Weights of a small GPT-style language model, trained from scratch on English Wikipedia.
Size: 8 layers, 2 heads of 128, MLP 1344 GeGLU, vocabulary 8192, 12.5M parameters.
Architecture: RMSNorm before each block, rotary positions, no biases in attention or MLP, tied embeddings.
Each number is 500 + 25 x the weight over its row's rms, rounded and kept within 0 to 999. Layers, rows and columns count from 0. Numbers have three digits each. The size before them is the row's rms in percent of the matrix's.

# layer 4 MLP down (transposed), 1344x256, rms 0.0662, rows 716-734, columns 0-255
100:529519496472471472510504480498548477503507567550506492508509503475501487532503517522529562504508525535503523526489489519479462460470488537496464484516533541534494491496535526467506469499470535475470502526484450487513492508478475526521469471471491519500514534475480502503503525466486480527526525493501497498500518510485496510501475429541571519547524522527459519494514508511485566467495504470475475481538481553514545545474529455511520464512505478462507521497488484548479488484543526486496475532505537508513505528515497506494514498500517504514500523543467476488526518517491517517499499500458494508477484471492537517533496505479524502482519519525499509547515494530492500492447539516485469509482492463499520479470513485488501462475499446494473452526540474484542480486519486
109:528511502537494529443516484544509508496492469546495493468464537509491508476456517484499495507468501485533476541544493490488525498535485484448508490481447492515502554502471496535521505516520501455512510487526521514492511500462538451554494525484519501485554533482505484490473470476510540476554529488517557496484496514520532473459516524531553478536518506472490491463518486480486437512468499525486499526500490469466508528455489509506518480483460477501496506534507537508472523490505527528532491508481486521481490476527488490485497493478481498524506474512519470516484502519467514491547490516497589482503500494500489504478467483495495507515508497500485484534525474493465517466495462554500520494542460467485492535501530494544505465451501504499453504509484464497470531485497533
098:528475510516487455552535495530530528527501506443458491524485517536520497483494463520511461487507488520450487452557520471477524495502521520526490499542497480506505443466522508498515526474534541478531472514505496461454520459448516496492491444477491493511520501487469494508532524461478491490514488543526513519484502517541498501473516524494458521489505526499504504477516500523507513514504498483507473538465507487514471480531505510499499458500523536500533516520534515524489444547495496513559499499492482524535507437502510513471527457469476535485525517503541508491498479508513483507504522503556502527519514483525545477510495533463502505468532495498519514495476522532462456512517479503474495460546529481473507480548491519521519514520502550527460497495479485543491517458500497
110:522484483510479483556489455518548509490477479504484497468493535492453512498468495512552480522502496501537534518482492507515497471466461495453473510481485485507454516474469502515526483473498507510511518460501508513507497504485515536448552504495482486537516507478513461504528511488527486511480545463537472521492472493512547482500547518563552511545502505470519502484501464474482552491489473496534505528503453505523478558532547475473522533476495491509479509499483536508496511469493541533492507519512528490528464538482515496493517456495559491523488477495564472511471475501517506465488479493518497504505523515475489530476491531477524458479545491518483479549519462468496479491490492481500535431527500497473490489502451512518505525499518517517452505513513465474487494524494507
090:480490520484440494534528497482476462525479458488539522525477509498502522530499474499538483485474483522502496546493447475511464503481519469520508479548486499572498485522498475481510485524486486504551490433506484514454456501497525478507500481490495565511536524537505508481462469533489509542563487483524529540532519531508475510508482496520488514432485508496511538511492518488494500481445495464492481449498500469459494485503499498452474518517503464478501507507504493516530481472484504525513493539512497456536508480537496475463493494505487466532518521458523487525542499487508488483526505497477507459468517534529474492493520501520471506504462513475504483541498513447516496548501531517491486512470497533475472492508487558534531499482472531495483476522518453515484491514503494
101:505419491483482496517493454515487518513539523535490469457480549520524470511489508506488501447474537498496500475470497540520522465474517484522510509513520565480532526552520483515455517495495516488478524487465474512516484513510534540515462480498500540477479484482517490484483496497544516429532437499507501481473521526467477537506481465505487522485497474505511496525469501526504506469455508506500516488483484489496522443490506472507473524460452483498516503527487433493481520527500533512513490489495473444522512467490490494495522511510516545553495491523504528495554524499524529491488478516530493509501501489535473499518489548549486485512499496505505531483520483492506512528506516506486509440530472536503504482435514527490516513509485463527505454507473536513489457489484512
102:506490462502504486527511493483508510491477549466451496460482464460528522507469482499512498485475541494489489537486533494504539509523498567501514506487458498506491517476474482521482511497494525509486497506509446496527526481478499523505457496547472533494498485501479553489497539513471554484484482518505515538503501542499481578505519523536519496518490527533539491501511491491510453486507475457499501476485444523543495473544495543519505491520507500467518521497541453498473477509488434509436470488504490515471475515481512473487480521521510509530494500515517514508543476480537509474480489480523486517474510506506484469557461498480496505495485512485523491531536488502494499457531480503539519473516502538498495449492485475585497525462493491484497555501504489541507481500489458
105:508513520538519501490517522480461474490459509541499510532479532489518500515499523505483527498508491471492510497485514493506536496483489505463484449530508529499507511472508530484516472510509488546503480500457530470482505500542533504500505512481533499497478480493482477500537480479496478498459569511487484466487468483527494482513475527490468479539479484501483502518476463500533556516509491467517502478497490492542474503486467533476489508484462526547458484541518540555500516491502504473524496531510506471519502499547481553494496502486497518531523525485479485502491535505503541523472517489507529499545475503508526468545461455505502537526538459498508520537507611504514476506550514519498526485486544516511486489542457525482495529485503534498450467491494458499506555515546488
100:548486496527506516501483464494518464506523516502469481470475534525490498508482542478443549511466459504455531493495481493475478520502472485492494463505513450496487499494478516479455467487525543515485543471470495545504474454496493542514487518486484485510525527497498499522491484505490506482525488504478441527491489499506515497456542506466481529516489495508503455516486492523517551503525461494548503490554447492486503460507547484504482444506540515465511497478491496500480470489551513528548515490483514478533507493508529523499507463500531508466501502495493500452529524487480485521475508515512466499486485449538515513520513536445536474526508482517483489541491521475519476504502484483457524464509509523505460510522488498547524512525532470460506491494544475484460501521554546
115:458526531540551491463539492501517511513509483516489437489515522463503504469474530471489498495475528485465499521493490509551534494516507511504471494470549469499453504481458495536481545502530486510521517519490530524533488485499548473527471501490494492532456473479508519501488509520527452486541498529517527505503509480520472477460461481466564464513496506466456527481507480510500505477500511526447470499458497439493523503511514492532549485505489491455520481460485504498501539469487511537542510480497489496516520540511531473479472540481482524525465511490498477480487484480505503533444495537506522516522530511484530529529497501475512439528481491505518479512497433511514477485483493503525535476501503499493483558515508477514464501469502461493487468506487464483506503496543515
093:524464498505537496548472515500549506505495502488494510512472459540476480472487492480519503488448452516482504477512502487541473484491499510505512505529465502506507476503493489483505481529476485490520530510463471492492457471513492512480531507496526510460468455498525476466519501516480532540489530485528510518522500508476499511511521489532467526471530510522473506508502430473452488512515574479488497486479514458490445527511520538521474479490512473535513494482460508465498468472435486484505510500468518509530498499512522494476562458502516489512519483526498477518510536484506522463496456518458502489521526526538518498498481485527490493517519446528516555538531469465517473453530510485540452475532513495545504462466520456467515481500501487485538504520473530513487541491509518
101:534465493483535475522497525480480516537523553488506491499501551478470501495526476515527524478483503519496524497469492526505503501512533508506499494487505505528465481457513455468467497471467496483497510492488538484511511501524524510473488460456452511495504488465480516434506469499475502482446497490505502503547528475482535486524493513510496505473486497492501497508468490522476516492518515452520528495494460514496541504515513493488477555467504512537458466553477500511462527495499489504498509529504486468519492500536470515510557440529464521501490465455478505522566502462472507433511530493525475525520485476491448521495503468506558492514494487492542497542484552485522542524428505503500517517529472542495518521507479503504530454523478515476526537486492493505488490486486522
106:465468485502506506503509497465530516532488500498505496474520456504497505528523499461496520501495529498463537490489460503485516498514491508471501450488524465503503499455493479478516489526496522491484523521501548500499495471532495444526469548540514495467510510509523533487565466534512472485501527531495519467517500527489496493531527511511499490484512490527491495505499479498511435497469494502520533507516515494525485472458506517500521487547494532488518524485452485519489456491530474514569515554520536567468525459486485488475498529534506477482455499505508503549476511420472481483522510509500504504449529531466514528512550550524520506530521449531516528478488500476460501544497522448524504531527531503488485501504516503515513490493495508477474497482483456455469531476522502
104:448489496474469466487546506503492506484555540526467462513496511501517505552493472472528499522521506493447500491501522534483539503464517506430479522472507558491510531488515498491488492554459479485488484522504529496461504481477499549544457507499496507524494514519463464488529489441466487487519477469515492461502478444535510491497496507514514485474480442529517515512492519471517530472495519491466505522523530489522495472480496499528526493512518515497471527485500528489509504480512497521491522437535510504532491491482503557506523500488509493531454509445480502480519517509531504447533431507501498487486507481478492523466500536438516498478522505464514495549500473516516495481454484479517528505501493477521437452514493481486506461500498503517517514504479499512475544511514502
093:494497506503521502503475484453531465486502511477480549473480528484490509480486463499502479522476486468511517483482509543561460491500529512507513493508509518545515503487509467488511513506495503522550506529530478458482477487470542480497496497496524546453481456522490500529497552518510546501511494484463515504457471511494526494494475512495493452490472469510520494458525503532473569498478542518477500450477487498516483531503513458506491456522471514485538487479534514460533480508450522477496488453496488514514455515452500539487514486512493506522510530492460463471499492516520475506540494507458464492545471502538467503477496482503477530473541499523448535512480514500489495515526457488488518493515496538511500497532504506503511530504486564527513544552521482527525476552463507
094:497487562478500475500493561462491534500492488520527540504490477497502529487518513466529545498478499486497505478500506542475474504511472543479513484510462512498506493490494465472521561502503501504498493510518484525524492462571484453476552512474474505485470540494526483533502509524515464486512476513490558513513510493536480470535446516474511493498520488486497463512522520491493487504500480520474459435512511529491500503493474490505504513488497448507503488451480499479509507504461488464495531513514491523475491469556527525483476528505511483475515521483497475510487479499492493540512491515479504445473535522528470512501552464499491579463525527467549481465471512467507512500524461492504479530460472486547482479515533502511491467510543470522490525524482450504524510500457498
097:530562523490481524486518484504497512504453503512525485478527524524519484477528488518478502469518539521494529539474521532469526485526513483517545518500511491544503453497494489488548542516447526430475491459534512508466483486509499489490463495532477488495504480508540559505529510501510519485550477525506506512512493494490481527520448506470501487511502522538420495484478496526483476489494502501495488479524470468506475498508508508526511531486459548514513448533489501509500516513495454509508453540499509509514517506530483508449474464521479505485487493519514525494463520524499501533492466458553502494525549496474501501509463521505504462521524515486490514539461445501526524516485520482510490556507437497520482491501554499477479492532494515511480531514503484450494477514542504
108:491488500498548519493478528495504467524514501503524483469552514496520495553455490502533513498508511506466484527486510515509486517535536476560470503522517458474506450516535485455507511511479478533492468524506500495504497538502503463508500520522546489527503452518479522488538484509451505536523504479497519481541482504461489537503503494458552532487506479455552466522511516527462531519489503567530542535526490498509504499467481528499487496490533485521477509466525545509478482477468518517498495465533507525471493531467530486452466506500471534534510472525535488512504483512513514516464528528495521514494533521467478530539498535513491554508504536498475508479457542500508446528508531469506498479513502492507502452493509515463510459460485474506533485531516517519513507520505536
099:525553532480454502479490531541490489475514492496523520486471556498465509502533515517488531484503519487502509500499492497483510491501482497502495494481517508524486486500496501472498526538570508523509478535472497497489500564511483490491511493471476501517534513488461458492454508473482544475482501548458511518499471472493505509466462456509451519501529519484503467511510519496497507510479492494513498485516515475495480479558513488520442512478518496516459470476502534524482469495490489492490517494489451478458543503480463514532487479531544511538459531490493482469466466478522485527519490454543499494517452524489509497504521439469500521499487555496497528507437460527491505504524468508528496506475521482489517474520527480497465517576480518478485483540525471522520442538500515
# layer 4 MLP gate, 1344x256, rms 0.0736, rows 717-734, columns 0-255
097:494478450473479498474546484481544494500475472491478460511477491501508478503486465505548503495537464530519506455511539536520518499526480512488484503517502474520533489539528510462487530519444506498493554436473515494491521480518461512464492487522554427493460482516491466488486515531487514498522467480496495482501493526521528525480519501511470499483505479500490454488499516455515523505480461538503476522522502479507463480502499504526478500532531509471513508504505525468519490488449489480538492480504485515495492536478519502546458521482472466516534515527525516483511523512491480523497487468516501448497500500505486470526512519471455518558499486522518528504482517461504470432534510480504481507468472561479482507523479559511530512518513562514518526537478465508497515507491534
104:489543463489523522503539477506512512496491515490494500530485446510517508528495520482505541504493540529481518456522493481516507506518519485523507570449511556519493526484480443493494475493495495517457529509478506502541482520496472507479532473496506445498465516476506502509507479496483546437540513467450498478491509521500483506530506484526574483499510496521487490511522523499472503496467507468489541508564496511564494498480534495511506495529511487494488526519495480510531489534494482531515497465530536530458511517495503508487547511551502502508466536514485503477494484520533473458539466484493484511517498487474520508509481463454546507468444496515453509509540515490496518482491486501512516510450499524518507552498531456503486468506503490459505495532537459507472462462495470
101:499502500490510514458466455510495519497525497506524464454519549487487576509543494507451511456466538476530528502528514510482458496505509520538499478500478502489487505528496526501457508532501518499466521512510516502493494544537487517466457503530515489512508511463473509479457525521439530523459515517513522442469488482526503473518496455506522487526523491517537459487517522512526479462505515494523523519483507531465515490477504460495491517480516473484504479497473483493514497478510507500534518462505468526517526510534516525499475493485522490479442461456491470501493546508516489491542513505507489533484483473501494508514517496492527489521579527428518500509495471493502478539483522511493482459498527517500460516496544555443518503482478528525538498492532526526478525465516492
093:518457511494508504526542499452510513501489458518486508530487525457475528504461460482503453533539464505549505510505443479471546522493462506479513481519475494510511481515530502498471468500493512530508530499508479504521488531486480554491544498473484506538520448514478481492552508524487480491504494500505485500466511519489505484513506467537499497505496478486513535497475541494484506494467463468499529507497471485502468469439529486522532523491511469465549481512506475528496479491508505461473450541499452499543476493484498478478515540544483464518506482495521508514538553464541509475483505465462477525490529489469490553501493496467506498549516511534511448527486476477494488506534513524485457519503472513488476551501545502502518521463503504511502516460472519507465490519447493
096:508454514473478504485457462476485540511489524484525510487546540491491508521485514504444490505526515488581497525475536496540513511520505485503501509500559499510518500524511501514474474502525481503468464471502457523508505491437524468496494486513500521454494496524536441492510469503536517485517484495514517479477508480475497485507458446502491507437509492492510486518479489509497476476490507483503509492497487501460456489471489475536509483465489519491504457513480459543507565521469498518479509470443543490531533495480460568494512489511525463485497476534503501492504560490498529466479490504515519507473538527505502474477499555557474566510486493491495542511483508530493496489491509488508533482522504540511500472438528508505511538488500532513477477536490523512497487501497501
105:517480507494518510539532532457525497525508518528497461478494485533495500497464474516485487502543521516553443515512476489548515507523498484475512473515520502457520527515518529474509475526511556496513510539457521500527465503505512569526499528570476510491535498496502480477504514540515518460517478549500469516492485473478471492507441544507475495506477434499502492491496505515539505476520478484498502481487474501559490482496459473496493485506494490487473468534507487462453550508502506543537492496510563475504504500517491525516478497505471481492472551468519533529472471487514541491510536477502483531492486536501533534510476573517468487468510490510513477467483487493487518495488489459502487513495474511487459503540501551511496468516505467488473488512491507499453473506526512
101:494478517485449489512513518490490472529492483521460488555482451509485484496461490574490479540510524506457540472461506489482556525453557503513531507463550498512513481506489426503511537539490500455535480539518488513493480470487498461505511473480470477476481498448517524498494485505485542485498476505475546510516494526525531507503512484433508522520545503532495528494529515513485503525491495540474492512516484476503528502493476501486520477523519456465541482518519515548497495502513516498478453470492503518481502494504548483510501467490463515523518510500497497483470490474443501526538476466489523513483502497481485476495473533488484489518501524503523493494449499469498527523538457514520521501491480532517523473539508516516505436526504496513530502511492480564523464504500504
103:430493506480484483511477549519493513494509484533478539513523477534520491467501454526555492497481514453476474508491509481482497465520496504524530518500510535546490511527506491513527493490501488526504481516531534477539537462531500472469519529545483496491521488508510502481505511487502500516497473480506510471481533523521517532497446523542506522503540534489503491502484494458490507474512512554457491510465499515496525501519498457477464536543504528502480496515513563492472470533496451522508461515480494539490450510459465515484460502525479482490500498488502486509485452523468461554482496483470501501518509532450488533472464478510476516476532530467520558479492492464498506450464492500471509536461488471492483449488491465471506451522491493514488494524474499523492484485454482
105:487501430512505525544516477465507512430487542520554510481497510501494485492523517529509470441523494496523493488477497502492477507472512513487475484487486483512506495524487499549562497512490515544498448467470474505482504496438493515513536495514496488469525502504508502494507498502516528499472496515492489489516507499484491513482473511545513539510527507515461512493481486484421463532506526491478499483484504514525534499523502485454492490473477522517452472529488450476499459489471498488488522464506481476493473489528462466554456529545496485550510543498520474457464463510495532513513490509490526511493503520485516470513497504468482492488530503437533463502469473541509522454470520514515468487501497514517560510546490487455478532541461489494487529483525506510525487528523504
097:517509476478484466482511513545499504477493500468487509483468479488506516491488514476483519510471534495500494433465497535564485468501514489526522491536499494511521456477476548489530508515478501499530543496510535563518474524510506484522575523508460488473496485467538462503483470473493522476494496477514475513526550466490499511499526480503480550510525469498484505515500453508518497483542497513454476480499511520535496552507502499502453514466473494513520506496510494460523513501465489489503523471449528495479508479491533535479489492478512504564466486513514458537493527519469483527529489485497483531499458495532515485473524529492501499410471484489479542504454533503490493479467465498474484506479508492544545480493494523510456504479485523482508490525508535519509559494496525
100:504506500527529518512524489492526533520504514526504499535525517489498501540457472481514492455535535534482473467544513488466513494485480534529512525518493516457531520513488541502474507502558538461513536507498521496466477461500516479465509525514498497517512538502539495513521508499485485524505544496491544489483538469494511528520477487443504515515513484484533492444525488517482494511486519497500502527528487514518505517524533490538497474515484506454446464461507496497501485528503543495456483491488516540499490463497503488471505464469468464473514501528500515488496469488519475545490548506484495482491504522522508459509521503514511448498489516484492500536482520498477471531471452509440491487553516522464522439477488535527452514480511516546493465483514541519558435471483511
106:546519496522527524495477521465475497528477546466492517470524494483522517512488495454487489491542474508468540502470502469452506537475481522485493461486509485510445506470519525505498486515518452512509478495496534530469487533539496492546476478504489511501516506530472531512503497503535557473547470514494458463509498499502499498490525491471502471493524479513505488556515497556532491487488517506519491493484492483501435523476503491510522517505544548450519531536474495473457541492506486530498518521545512538485518537489533501526480501508529514522457513464541482531494502445512453470509528481484445498491525518495530468466534522460477496485524507528525492536473479494492509485519512515457529490526523513492505512555524486488499500532484480489501496510517489438503535465536525
103:520507466487491507464522508540479529522472547489489497466542524463509501490513544461539498485486521485513451487470482472498509503491494526512526501486480488476504491465532505513477498484539530509507547490576476545547518483467478487511469495474512544519484503522505474507480511481496472516480481498498528516558496506521498501525532520513481520509457512518485547495476478482477464547517468551514490531510471507458490465442532502490472524464465519510482486514480470467454454519498517480501558537436502481468466470482477477480482474481475491503510482522472519516531458499440467472487524491530507550475509496511511467505524481523516506522508517521476530531501471522509491512459492463483488501535526500454524541496495527509504494479497509489494486494520538523508459502526492
099:485488503453507510508465476490522468508480537516469489511489528452510489539488501497476494495506480491512467458486502523494519532504483451482526485505457505510473464506476474524518520469503498526493506510519486462503501514514482481507536526511528516472555484506485461507502504524498497479506499507530493468495511513486520501463482496439527497561475446530476461504517487512553531495515460496491526498499519509534546470485504455469467475524518498494510536551483502512492498491502535505434478492539507513523492525489550512484504478481519439519490516522462442478523512475451456537512459516497492541524493512534502487522506455501461496482518480490512477513490500501501519526462500517488497497463508505540461499524565457463518500545503531561487554524488498487483547503486515
104:497532527478514516469508516547453494498553496499534490500485484503519523498483498504486523496539524470482524494481517551504522528523490486510494471492457513489507485500496477522506519511502458490517478535528521529496514508467494469546536495468493482532500500483494495491504475511534494494494413489531544459463467455474501542498463509506536501501573474475505533489457506528492533493506531509496493503480509547490505511503491489478511507528506489488526433537538503500512489536502503507463492556527461482513509528507487516468475488482513487523516468495511529459516478494498478492536523469525546460500517522459496528499520507511539511513496475525477512456498467476461472507515526504528482503492489500481532508477522541518487515579483520507503559488498436469474516506466548
098:484487503467518509499518458495477513462451490507519452475494490470488513541474496490488499480466503532505503482457453546501495497478512528504460485523509520508508530535486449504495484498541475534471516457557507488490460487504519510476487505514498485525504529525521505516512491482470533474461494483521483473490430497509556492451506515473485512545495499546526489503489506479480489466472535448512475484440454485482525487527525520542488521503524469487504489441522516499481484509549505519526520504559521498511448501502467463503493507464484522522470533531488504529515501513475513488539514478521572525498513483489488510548488555515546480526482528505498455458493493508515506509493509500490525507505489493514540505498525518529510519516547494507448484518495525539522526512515496
110:515491453526521483526481505486491500525478512480531526500459476494484497507498511529514498521497505467494511481548483490529433507524515477552432499482502532479473523525505498475500546541541518517445483518475469497524553507488449461578497535521526511520491498512538489470508450536471494524520488543504498502535512498508508488522481465533480547458470493479476504452464481515504531500547484526513497551452449503517475476508501542481499494471497493474526515485507484515522528507490484530518536507475457491489449495489496476513497497436491480500483519501543517514487487523499515512475491526507490537525493496515491476494512545484524488500481527514482477507495460480510457505533488458503486510532510454500522507507533511526505508536463487500543500490464501498546483488527473
101:516489493497467481507508440460499469469469531524434510517511497562500469517486482512488495494489502476508525558525511486506480487503532502473498509477513463508489486518531475473494493521548512507503465500503465512521507526483508474513520489468512456509515495510506471479505524504507482503469539485489518519513536512477489492485521544488496539514509495571494531524459447479511503479495486528471497496467518481500519472535455506492514490486532510491527488486493465488465549519536462496527526560478499514503462504546502490516536497547519495482499469521514564511517532465429482491524480562464526461525496495485513533492540471456497538478503494514519495457493482496485467517486509497508506531486520537502472508440466493502515529485496506527514505515488539525475501438467491
# layer 4 MLP up, 1344x256, rms 0.0762, rows 717-734, columns 0-255
103:510475517511505501529528482503466464508458500515464532499506496508500440456489459538517537497553530478489447472474506512487498466508486493521479467497512528448507513479497522466489515494526511534537513502503476555514498463569522534510478485519512536485455494490488502553533487491530525501492492477508494487502470504492501480542555437528472542500564479486526483508482501550486489487454462510526502488490515520539473448536520502494516521534503510469509512514485461474494511505477526493522513501476510469457515533558518527506501505512527517484506485520518492529500516490541455491539470501507525494519489519502534466522529504496515519498511515497510467473507497502536473502519539502504482538551536496498494514499465506510479477535515451461468526478510481511471501556494508
096:457474513509503496513483541466500492487469476453522534499516467546510440466488512481478511501482472455527469473502499470465530503493538461493472457488518502489520481485529535510469487543540530515471545501493488509468474488504507488488532493511461511510498539466460514464478485481498455520497463520482506528503533504497514559525511522486500527473552509489530549533460483471487494528497495512466468507479491504495534509520551529507502532483473476503488453463450524504505496503489526484503504478485559515473509449495525502538510528465513517475471518493480487463520501471520510472481460515516495513515483525492516520506515465533467464495491480473498460483497453517495519498529502535489482549496475512477514466532483538461446494554501498497502463483450513511522497488498496
103:483502495539505487492460479505498502538515492527530501473517454503507517437513501489473461491540518500489476533525497494505491510512489487478492499512534514535511505484519496493478476513528483512479538512478510503529519525486497465529511537543518527486458474548477527491486487533489467510506494500481536481489483507531464520534463408505512482502488482488498511500494494510523499511535490532506450498508469440478473519477464462452484462529530498497503481510519533448497555517491486476492537462498546501494467455470481527483487543478471502515526484508505592488508520514497501489475479510470498503497481530474451514527491494480515518487519486495490513512503502512519493477493511530463460503509541481483457495504479518503475488465541562515520483431539462494501505494507557
090:487493516489505525450505513500559498484502521527449498460498501527470493512547534490472526475514511504529458446479508491476561524532475511503484494484530502502475501482500543494493504494471508472536557533476530471533486535517473518492492538494503491486496450510510487479480492515523494506494488486529505509524514502488505559496540558514509475515462484504525540564483499464508510499506529486545539544455511506478517516515517483468490476499514500547479523491474522491515469506463509530513565510512502515493505506520477546493487468482510491507507505529475500469485466568508495493502489473505523516535540544459540481487491501515466506498510516490511498506464438519470523451484506487481524506497480469485531523508476446465493507513467506509499500469469514544525519479547528
106:473518536542491517515476500517514510470515498471490484497496488479523509505504529463532475549510531474472517464522473495510517501495470528436467550509520536512530466463499489514486517507481534548508522519508441492529479450530488547491467491491514512526534534489548540509513507536495507471545540508512476482534489521522542442513495497518503495479481528511490515468554497523536506465487510492499522505482523462507504507518513505479534485530503485509488477485511482512509469479477531467523530473519517515493522492508521482460460492497494541454475510477495474527458501559516485490482525492517511488471491510459516538485487419441503462518521536535464524533508481503525499510495493484519474491468494480505495530494521538504527480483503439519494535481487480519510504456476498
098:493506497513501510524489520473489500503562470518518549537494534564519456447548538504523502537502466503489509483506520495482501482514477504524495519525553470461543466447501484486528487501486474448519482518541508510481504510506519489500478496475508525498466454464532481503502516470548511474493510523484510506541484468508508500512519466490467454495535521469490497487482510495473488511504543502487486541538465487451490457495502548490432501483477512520511500513472555449512501526500555499522501559493512477494542476559475505547487515516504471490499486456481478526496500498459514481522525510457519496491503505493491540450522491494480520487507469517489454494480449461498548506482527480494495494483524488523516527486541495517481492510503505515458487474516497468493497487497494
106:479476494502516468510507518459536468465489516489515478510518480498505494467500477488459511457545498473566519445532503548482528547501516474491483474507476488471492526530506537524492485498506498482535453493494516462555489556496490515483482523454542509462515500488493541486512497535518537536453468551473475453508459508477462500488501491498478473563495500490527458510507502510488497502488514525507505571525520518471482507515523480460491513494511502511546477478498552482462497516499496520507502445481529473503485496513503462563465486481496510484507475480504496480527483500431505478522491507491484515440510489500503512498499475484470493500481518522495537453464498474489509505493505524494466468481514448514486472503509530509501472487467532490556511478464475524498498503488500
095:503502505472497536514487483495506502480503503466504477513496483501474500404442492493543510488542477486533504487520476531473533497497490526479473506469497512488548485515516514495511497503472527459512523526508491495464466509508486500471529508523493503474500463552471499481517467527518469470458495482505502482472493517452470536497519506548535486475475524543480522534449531481541520495508509518480526491465533465528527459467459529508511512490460493482502485535527504528519504483499515494503473505455521520510476525521465510485519502484491518491497462491527532566493504537461488515505496492499452489535517511478439520523492506515465484521469511522487468523484506483524459515490472549515523495498463517513502504490459525482509444493533521486512554518505442523484481557503466
110:471550493520511500496531518506494492534502511440502492492525475520521442465521515492457550487508472523491496531514468497482504515531472529474470449478498507486503492473482493508491516447478448481503482469536479481487520487510524511523480480476506464495527463506531510490523502512488467510503517496529549533505522512512478516514486459493510455478531510455512541514552515476532496508479528470537503529487505516452521463473462475489522504499523486539518511492479479526480493492507471526525476517516524508531463531480463514514506500497472466461526469540495494447491454505510496546474526567514531511467463516484544437476525523504488488517480470527474509508452483496569462506504480484520544464531493503508509537489515524525503511502478485493541505503516507530502500525504489
093:489520474492458534487541525497467522500501487538491498532516522536522500486526467519508491529542527477452530509481509519478535515512515515474511479467527479470491493504504507536511468484517513549483495520510520510494534519510545477517491518530493479524520516494459535529502496483517499437493496492498492488458459527510521512500477515501553505520464496502522505501462545530530494495483461526538533502500456480512543543503466488482535515517533506475517489478496480522471578488551500509541482471554505490499509466514487496508468541495508495522469529503519495467500442535507459512463520484515473506502515480470507486532518511432513500519466530477479487452513516540462530483506479500454505519449474493444496528524479474545496528525509502494468490465500490496490461503506488
098:469485489520516529507453465526497502506522482523509514522488514487537511509469513483512503542482501494532490484505523497488496521486482501531530512474464536487487470543517510460520507483506490509487470457486474471475494502447462488540491518491517526469533515484523494502501469484505473458567497528542510510418483506490495493484516474486458488548546456495500508482468467488519510506466504474499471488487509474477531499488488491486510503498529469438461539520473515543517468458485549472496504564478531449495500516481492519544491518474523537544489508512483511494494533503489496491499423500467467502498508502524525471505510538493509496510514512518461456506528482500520518473515465509514490506480524486491521486496504479458510529505538474472511519577498547467508496476453491
104:528493502543512499524495509500467485506500510520526421546524484509514470499479518448462552478528490532509500448527505474491500472505498523491450498523478487471522479518499483538500499509509511542513532496510507486509474494499465516527515480513553514511508510459506533514536505488546496516501544514515485504466544499501517499560467503487500479543511457517473548521536478515501534455517477480480489433493506523491521517499519509543494574480547488492528464506506514518475521531477506541499438486496477457470505483478491504533480487473486497502465546479477518537493514513451480515514524510541470507497480525519516530537518468488494515501494530500552493526461460498486489526539486515551521519499490475522480471519491531491483523530484464477503515512487517513533516491503510
097:517462510473513489529487464500497522483558507493487473483507522502487495474546494474537509528514486486509511460472550520480475501488494549487525468536547521497501457475495479465508521497528477534477474524515520487468461503481473471506510531527519468502480531477521500445491471473505470472501480491507521511495536493482495456520469492482533513517463493564525447496513529511465488514512494511518509500495531513462450480456499529526507535554538511523465469552498486482543475457517483463515508532469529501491499525510500463492497466476486487474508492500480476531455536474494513489552512484540533489442531484508472485531514511525489488537524486503510476520471520527516515478507516494543526523482493495472525468519519544519501500497494547481515542473513488487522451539505491
094:546506506460526540503523562511492504506519479515497488518522493493495501502490537517481519503515491550512496529506527482444517520500486519475493520494499508465469508491498467518508491477504522513461533499553490532555483505541472512482474512527507488509508518515490504489523507467480439523545494479544506525532510491484508536530521510524527480505532499514487494515467495493515450521498490469492450549550487460482538513531546559526493534471493470504448478526447525522456508482519493549525513535514495457501492476475462472495509492484507506516520488535561481476471519495490507460536511487497473536487501489485517486518485470526523486514481461487525477547492511521492490469483521552515530475457447529520509500480503470515518506477497468509495456470483518483465499459537501
099:480523474506526501493465504563467459483532517495483450507512546508506487508477516495493467539480533494480472507525461510531501486507498459476467517548512515510466491480499505495480476504442504483480500538530517484486555524450540504474498506493519517536508489524486507473506454520521504476460442500531502491490494528460497530492492501528479503523530537516529551490511493472494498482505532470501501539487476490502487491473528499499500484510535489447511503522467516552504498477520490538506512506444508489501476487478515493488519465483497498503512483462534512473512583490464494477467551477490504523558476492467492520469470506472483468550511451502475473521472483508479489526510475463526508466486491483448534514497497520508517492492461510476462442479538478491520487544496504
097:493471506498504492521502476493530503528486495438497515517486487544512477462528509487490451535511472464542497508475488497528476470499473514492490547492454490484467523489555487498472480527477516502507495520508470571553506472524498542517498509473429517516529466531562501521504526526504491491500485497521449558480515498504506503498493519487504521483522495447540571503579536520554489494519477505493524530563527498449488547503488506455492469473480535484510508463497486475491504456492512492511513494500505492491513509479505475497549486469507525550521508473508465548532493511521477493478483512461511501497528480503520512506504477492490501477527492531530516475499526487469510500446479463502463506495513485510501483506492522513514472487526513527528506531472517487500498527513528
111:468485535490527502474504495514478486531478472532492539533489507480525487527525476528507514517467498477506513520501510460512497504516495484478510501528478477493475521506491502476547517545478545500501503477503515527538535492471484480502442525500476459441522481514508520533457489505467494526511504507534514479485494497520488554512458517490455518478513429476448485520470475500449530488487516537481512540473516481476483521441497491444492511475461469508523541498499508487493512518504494537549465473539526500482450453500518483529515518468536537508467469536522467490544502466491508484489505542510501505507454475459510512514540508462543523514433542497479516519487530496508510536494536502520502479483503500516539475485507499528511485512505495486518519538514509526505452528504496
097:517487479466490544448533528493534529485488520529520524549522483463508501510448501512508455520483479490517503466488503555432496476485538482482500522502482527486466503494472543490510539508470477491489461492508528541509541480508511532457517501478470486519497514513515487545507494494483477480494483506523457511486484492517523492538508530516528470518458538484523446516460538480520522505492517523499494496467505494509461469480557517477491509494478508554481467525460489516482490484547541448525498526511528480480491484488545519523492515483478514484519510492505478483529524496525518488501492484498508502534499495494523467504490524526521524503451486548535514527526479475495514536468492519464539461534473490543524493520530500550503480514471511490518558505545552480463513481484506